{
  "n_layer": 15,
  "d_model": 128,
  "n_head": 4,
  "n_kv_head": 4,
  "head_dim": 32,
  "d_mlp": 320,
  "vocab_size": 4096,
  "activation": "swiglu",
  "norm": "rmsnorm",
  "norm_place": "pre",
  "norm_eps": 1e-06,
  "positions": "rope",
  "rope_base": 10000.0,
  "rope_fraction": 0.25,
  "qk_norm": false,
  "attn_scale": 0.177,
  "bias": "none",
  "tie_embeddings": false,
  "parallel_block": false,
  "init": "orth",
  "init_std_qkv": 0.0858,
  "init_std_o": 0.0,
  "init_std_up": 0.0858,
  "init_std_down": 0.0,
  "optimizer": "adamw",
  "lr": 0.00378,
  "beta1": 0.9,
  "beta2": 0.95,
  "weight_decay": 0.063,
  "lr_head": 0.00972,
  "warmup_steps": 422,
  "schedule": "wsd",
  "decay_fraction": 0.468,
  "decay_shape": "linear",
  "final_lr_fraction": 0.0,
  "batch_tokens": 32768,
  "seq_len": 512,
  "doc_mask": true,
  "train_tokens": 160400000,
  "steps": 4896,
  "dataset": "wikipedia_en"
}
Each number is 500 + 40 x the weight over its row's rms, rounded and kept within 0 to 999. Layers, rows and columns count from 0. Numbers have three digits each. The size before them is the row's rms in percent of the matrix's.

# v: layer 5 attention value, 128x128, rms 0.125, rows 80-95, columns 64-127
# o: layer 5 attention output (transposed), 128x128, rms 0.114, rows 80-95, columns 64-127
# q: layer 5 attention query, 128x128, rms 0.116, rows 96-126, columns 64-127
# k: layer 5 attention key, 128x128, rms 0.114, rows 96-125, columns 64-127
v80 074:564540416539477491446470518423530562505571553495553479533526475469472507509501514535413527491565487500519438538504544446481484451497434466544495580554418483516573484535509416489540448536493573
o80 084:535536502592473465528514479467485506476509567483482463528531506511540513433512455545444472534520488490499511496478545523378478513429494510534491470481482453469488546536513577461463493478505387
v81 090:480521542524561526446481500454496497485501443534526477547514494505484547531501470479450444520479473512449497480483481519529510504521421532496440490392499534526518560488539507502472526563498408
o81 097:468478486484505473485553567524436471462530447477483528435613475496397464390451465558485481467484511511489473501532518477547494450454482500512517452484509428477520527447525481528412519473407499
v82 074:417436451465468438466484475510465557582487468505474473563511528506471440536489486499431443455537471531530453525549490503469456497495492502544477444448519474504607537470421457445541466441493495
o82 081:481487491606551472535450515482516550525506546500473483549538506556470490514452386496547536510494442471465524502484505533435510549525539491553495550467553485456588515455515454503478572510557536
v83 073:567479494516572479562529572486490533485465477453503513449442433482524502484445542458548516490446532422503518529542457510467509529500493534427501504508527423495479381515541504479471509523515524
o83 081:568445577398488556536495518492482504537516419452451509476497447467427502478521509456474575457459531477519481462503519535530493492544526499472503490529482480530466458541469494495548456462522515
v84 083:521488468492528584441475456493527452449564589503551519512537528480513475508532494550518606481438471494526514530565551499533504441524550434468505501537525464495530489506507490551516546472447598
o84 092:562561495529474505459519550452497504493475517557465526479488551475593550497540549495519475495528479514558516493472489490479499503489480466504506464479456615502453471600501572498515512546544515
v85 080:516482456475454513503510515549483489498497450482504497430484519449456506499561509376502433429497532531511490530601518539460464533518475527445431516482523441494493431505522522528439532451473458
o85 086:502485493503499557435548476478481495535463470526459428598550564467466510411472577459579494507550475477482531476504549456494514515526515482514500515538595521461484521484468482586529466520520577
v86 074:495498463498429472539523473485498509529489563490477538539533476483475478542498509525466577511491559519415533475552492501517505426451541499580493518590458478578520489555516521446576443488489513
o86 081:485566453556475452488408472449540516497507530533519493534452503545538562554538495461522493500518535501533494498463452517469445513538454448514500466484482500541526511554457489503519470508515356
v87 077:460513510483499429486516542514494471464494502465500479490601540481471488510490505513450508466497501526500419571557478500614491544477525534482510525516472518500576447450450441531434532485607497
o87 082:479540493542517464505446483485506511524458577495495447543559582518488485468532583551498474525513492573533510465505513410539538559518463517547535464494530517450497576486499579510483527496509527
v88 084:463473509488481443482517500443454599421471504543508465446488526525471461561513446468500428440548521528530560484585568506456436450499449519485465442500492452458590438434465508423484487482499549
o88 090:526493494554502436603513541544489527449519417527513511561568432482497502421480514484540511480524433498531524519495512505433545542563520472525457500518589573477570526515437451543528537533484508
v89 088:418504389509602508488494524484497444487466560473441522533493563462533418520444469600498487552473456531557497480520513490544503508438517559518533554499566488510519517494533506562546550531486484
o89 100:498529508550498509446395522499536490567500506448483555457556585468459503446478485518505538480527518556462536488511474504496522491470511489450537502439490512509469506498543495538502562518479543
v90 075:478562516448485482520483501499477484454497499512506524448541466483555455460533465549536507417500512503511540509451499498507441451496558491471510525427506571493521555640540552534583480470426529
o90 081:439503508523457437466462479522452490509523486560494500534466443458448519514535519464516421480502475455525557446527500557530471515539498469438476540531401551510470513542472565558471503554516633
v91 081:464486463512526473467509465505511457418490558506510459505449532473572527537517520520467528426503526497507553409529565450506567496506567480504483495479528527530500568481454481423547498513552469
o91 090:532543500534497462512458601481484536440490442493557530469446538482477498529510504464443500449472495529615593502465490530479489522509501484499497481520422526483445487603473506509522510489485486
v92 097:489519588503424446486489528557477570521555523517459545533568496526458551486589511501419480528559534553507508496480473508498570455539525501482481442522551510482465498538525515524538475515522557
o92 101:430500449451485450488595422511588526482550513556533476496471404466550443557475526483547476462505466502492479521518491445492496501514520505507440476553482530533532493503489473485466518462552464
v93 077:445516495521456471530503577543532519554489520481507510489567457479506532522547485547473474488520540504432565563484452518531483515473583533511495423503447540467440491496447517545506500499578557
o93 082:498478534417432457453392448512497487549479534533514443522439503583504461570497470484517520503477495461488494456531452493591564538505497591561488550495539508548467524472472565470530503431564501
v94 089:499551534474427426452494552505581514497536550458464549480564452436464520485484510530506480473521499529529475528511529457500526531519508561551499512517476550525444497451448490494589563534505502
o94 097:437561497442476474465312399468503501510483560481459466517473474483492507495547547497517464556532501598516509423493523518494483542570543475470493529458507512457513501467488548480550547455541551
v95 086:501466570418540511478498557540445459488488478484486410492556548504498467501466467500573481549491585473519523492505525518521496444470582484524577506531595549489482478527506526521495482549543475
o95 095:437535557531485462465502495527548477561463464532510510518525476426444485526585582483497591467518468525517520463517504490518483485515540398499473472475472587475504474535479433543550467485478579
q96 108:584503498483469485449420560461496501475468526462537530547533553450567440405473487489509482434533546545445497562494523547507481509411487527499451438481535438497480501498445459511520481526489525
k96 100:452490519529516515556581415554572488497484509521478475448453405551491535568470520514507517499461473463529546448508521483540485448521512512518545475488512566543506490522537565519520553460538484
q97 126:418495492519527493531581450553541489496543534522467464443512463568454539598516517536532529547475484475565521451531513443541504482541507497523547512488476534532516506552559564513482546476531453
k97 070:464489512539537540539604485504502520500483511484512517513490424567467499533500569502514514553501456465526519493506498484558475450526520469524510449497467522543491484515514528488496492500536480
q98 058:461546470448502527512528452521531486503493598562536476452473438518484502500514445456522472545475484463587506504430489486514502523531528517518524492444514450528464530535501558472461563497542479
k98 176:485476527516529539521626465513519506509502518497503470488476406609509514541503589516502526520477446467496530477495490495531494458501504437500515447473524548533495494541520531506542460505527512
q99 094:534487487487495504468426591484522500482430447495583564557513560423549428450474461434498461462517516519464500499523507539489472524399458582493431509568543518489511484471419414520482503511495507
k99 215:468485521534491512534633454537504498512488501498486493471482418603483526540501548528519525538486474465488536473504501484520485461528511477521540481485500529544483511512533537504499501497506498
q100 169:581502506456466498447431544430476516500466532454535535561499522440557449392496494453526484469520527526453502558479496553485494513456496523470447468496538448486492508475456437515521442539466533
k100 142:517504490463503475465381545464521490462510510468514516528491572386514473450485448482495483455511520551521471530508538550494512536439494556438467553506510508485495505472470469501486517512493506
q101 100:596503496476456509460443536444464506516461462459517539548503538462543449437485480490457494438548550531402465572489507519479507506448491513506493483513510489487466463441447435495498445529477546
k101 134:513508489471494464471374523502508490490532499494470502506495582394488483486491422492489465458527523543507492531493507516465502551486495560472475553517508489482509499460472470509459533489485494
q102 156:430501516527522502544562435527524507530527517523453470445476445561428524584528490520496528560474473473592514467486500450533500494574518474494548546487464569546511514548555546495506513493518481
k102 064:514487541532526502540606448525509516443499529490500464526464430568514486541477575477507526526489487474497565477540471504542503498515479457539496461483505510518463512478518557502503494484541525
q103 228:436497515531515506521587451526526508514512506539468468439472424588449558574516537551505534511466464462556524458481508441535476481529526469522559485492455529555515506546568572500544503505506482
k103 043:541477486449458443410436562457452473534464498492527500544535590478506496454530471540558487458499507541475471553484544554472521529437452570458446573496527475464510495428439473513460489507462507
q104 087:446563501494620517542522462525568476571597474496470507528475513515452553506550467528480513572519551503559471444512516449473495544526536542463562506527440453491538488566498456500567445530540434
k104 082:469501464515543492559449563542526476449551550429564416512437528437471491531500482546492487459535449438527487451491531591462476495420503494506466509433544481546448556483465512541559507523518494
q105 084:514535526435510457448510539493468476468453551489487490484515462522475473522548529475489519560593547483516429579464468519517508483512433438540528579496504547488499453456471526469569468506614468
k105 082:526519525514532483503488557509585490517619568490492470506546494470532480486467500522508546479463510592541434515465465451477509532511451517481497445502467403468498567547503512521537507472484491
q106 095:449493524455481456536480463541542522467540506473499461497492403483439525497547498517480527521462497523446508526431555557584479519476491478475464480490526468473502552513484535529437535510570389
k106 095:561505504451465510493474543484588500455506431477539518471531512443490484579460436451402485427445462409521477604501465538556557518477527505499515479533471526492517492497512495511556503565637474
q107 091:378512499449515526515501478576536467495583522522519453492533485489439538554486514515497498561516499528617487439533458535487473502547528447532554600504480452509504527501506554585538543519498461
k107 083:484495527474454534530396519457541502490487485507491518478503502507472496433506412441501431471465494520531490481506499557508526499474483530510498476454499423508515542436474469511454516539444506
q108 085:484499575535497554554475433458517497556531547478502489454506491561479584471441441511478511546452490488526477460516472520486481564552508567559601465624462576480526542504488483490503438534408529
k108 083:538489514468510515427506517547530519521448456413545462473518485423440501449493566558452498506514451491515555512590445500476567538410499455425468478479496465479505472470496491479535518519568457
q109 084:515487494492470554462488546501549487495418448462511512548571527464498470491516434388468528564546542473539551497468522502498506503507538493497530507470516459559505493579562467488517569469566575
k109 085:478500562550491469582497426500553543470506601471520496488362460496516498581476496473459556500465499559497561441546564555530538445512529525500490456522501430479498540474441454564498558465476537
q110 098:493549511472522588429500485520450455522523516491483513524513487534518429509523482441594556516482539475502517504483463528487476452546458552432517513513531475483458524461519531564561535485493542
k110 094:493454501515503577487452515496483497471475485487471505496483443498543422488517528483494527537447478553565455444523401494484499515465553516529551474495491585557588489548477554493569442502536529
q111 086:505507504462494453508527540493540506454548463513484486464512505530515509475478520522567465459482498516505454575473574488520414501626500542553474550553590531498505511475511503525524489536550503
k111 095:487512488436481500367434552475479465506512459484520564519519489460564445413479492444499474472522508536556451476518459534473550513533534542482507560547527480492535521481492507534479502473550497
q112 077:494476477455536509576515530549475580626546420512509490453509524513540516450460464490414480522568480556520531436490484500496412457467507492466537512546440526478508492501512521446470482508481441
k112 073:443518475536495491497515550515493504453465518522499481567551506562489528553540449575508501500466415399495575518477515508537449495479542455481530451475544506595462524512548544439409495543535512
q113 091:456479484507475403500468579480424462504502563481530495534478524533523523532429515452527470468519481599499442524489485504546545502550516501532429537480452528458518535488471380478520510501463486
k113 090:488507478543522460534527524523542523554439501458495502497490479575483492538465567519503526527481479489534565531506425492540515481539471516480483456488516492444470475480548528482503488510553445
q114 084:424507465490464527411512545522529492392437505549483505509481530512505520517570542466546558506491502452579534441491498472505442517552459487468468510509464433440456506476501481540593513523551460
k114 076:505480424448511597504506487504530473478434548520494519450444446542560451490552482478546462505445482509492497437489459463467489482480512515492508506453575628557500501500536460543553414551472476
q115 085:470496460395498456517488509452571491456546511516473452475520507477510497500518538549459518493441515560462576456448494496493454550555516524464460508487486521507513528534506524557545512485474416
k115 086:500477541445436492437427554522507444414525467446498566481484515458505424481449509465501480497527516530575498520562519528507532511464493532501539528529459560511553515419526492527459487501546499
q116 093:430557501568490493585504511483628497499446529511534531568433502489475567542531495529493446422438550479485496493517442509458407562477530490478513508570449467478540502456562523450488483500485572
k116 082:499516395489555462456511499482499471489451492485497483480452542450471500507492446483532555560574478411464523471605503523518470595487456482491464513490487445548461474445506531522466498469428489
q117 090:534482480440597510484490569513458473609512493526454506574501534493529445487499589497508466534469532533456508459557458491556462484537509434483442484469530403475481483485535471480523433488465501
k117 091:416472462543487618459541482514489476475478524555530481499542496588496516544540478473548492480514518429469519424471526503537494452519466438565545551497533404524520533462520557462518384547490484
q118 094:475530501520488471500514546538370442442374466418516557513540552499562466490494486483527515543465459515441482504527537505473512505445484448491490471494504528547475461503487492528402521502521509
k118 091:560527504544565565555582445489481492553448472545473491483505491487461519504476526495541506544443465503475494491494418465489404569533492546496517458445503379475518483508459488501577497497491512
q119 093:516460507437472532520476588520467479394474509469533518546496529483469531496554481526456517488477544530456535468494470459523416475469517476545456480477457489553494488546587534524420493494508507
k119 084:520464544461486553485552472516541522482406567536523495532457534578560528465541486486551456550517420503487530448554574470540486544480463502487513504511478460479505506518474478532462477523535499
q120 086:535494527504529481511533501520453514587500528530482513498515506497535526547555455477463477524478528529563580478530448569478407545422478526486491510457417418461582485575538544496534559453527477
k120 080:531522487559473507454456524462522456373456506454465504518519541457472458513458437491502505429505537494505457538543537459468476523463498543443459481481494456558438517434504496460526493582514472
q121 092:434486488490451477474535492549533501439423442550502508422487542543492513472487577500476535465496451581616492457476483539478523558545602491559519568495474448467511524498496497523559528503506504
k121 084:476445547476497504459449476479474442571453498535550506455485471469514518441492465501487562541449510495563495476511530517497483427533502460494455471488538470502500471501518545482467458574476493
q122 086:457515479494526511493447393535451488500533497527466432496485521515396478469548471480531503525620512479546457520560488613480521470496439462469492507459538436521438446465515607528459533494578491
k122 082:525541537514462595551478507503567526463664481509477432492558445495565519482536445479524536520455501494526509430523458566509513549529509544533495466513519552517485479529494498510521502450572507
q123 086:601478465537433582533535456511514487540458528482485502458503457503476463552559476500498516472403519521503502470530475487521411502478520518469534559548451606517519466507458549513476582496466492
k123 086:492520485439458486440456522545493451487458548495436455474465546509501514430532448551525490457525527469539483568564500448487482583497492552564501529488495482491532493444429540447505519503508460
q124 088:590571440437453509535538502468515509434480460513472535498470486493527475479593497501484491522457544464533503511498508444483518490562563452449525503517460571480511471526516481464522513510588384
k124 080:481534490433552502454519451510536558464544494588441520528450526487504494495490523543487495483558435515503498486428461513443451463549502459547462532425504569530502537461473555534567504536466560
q125 095:455520432467529472515527472538427406498574427495525456452576498504448517516466497587420438544491484520541522429515468511503460463555456440488517545477508447490508486422526505506424562465504442
k125 087:472530451498464497535414507462493484530502422527506548522490582511510512469537441490534543450444452508479506504496474522493432526526504570536503472500503393511549485535495535458510487509522491
q126 091:449495533543457492452458516532514512462496549522571504435533453481528481423508569471443539519488486481495497503499471558459489509491506481471488539490532360451505491476496411507592457474531517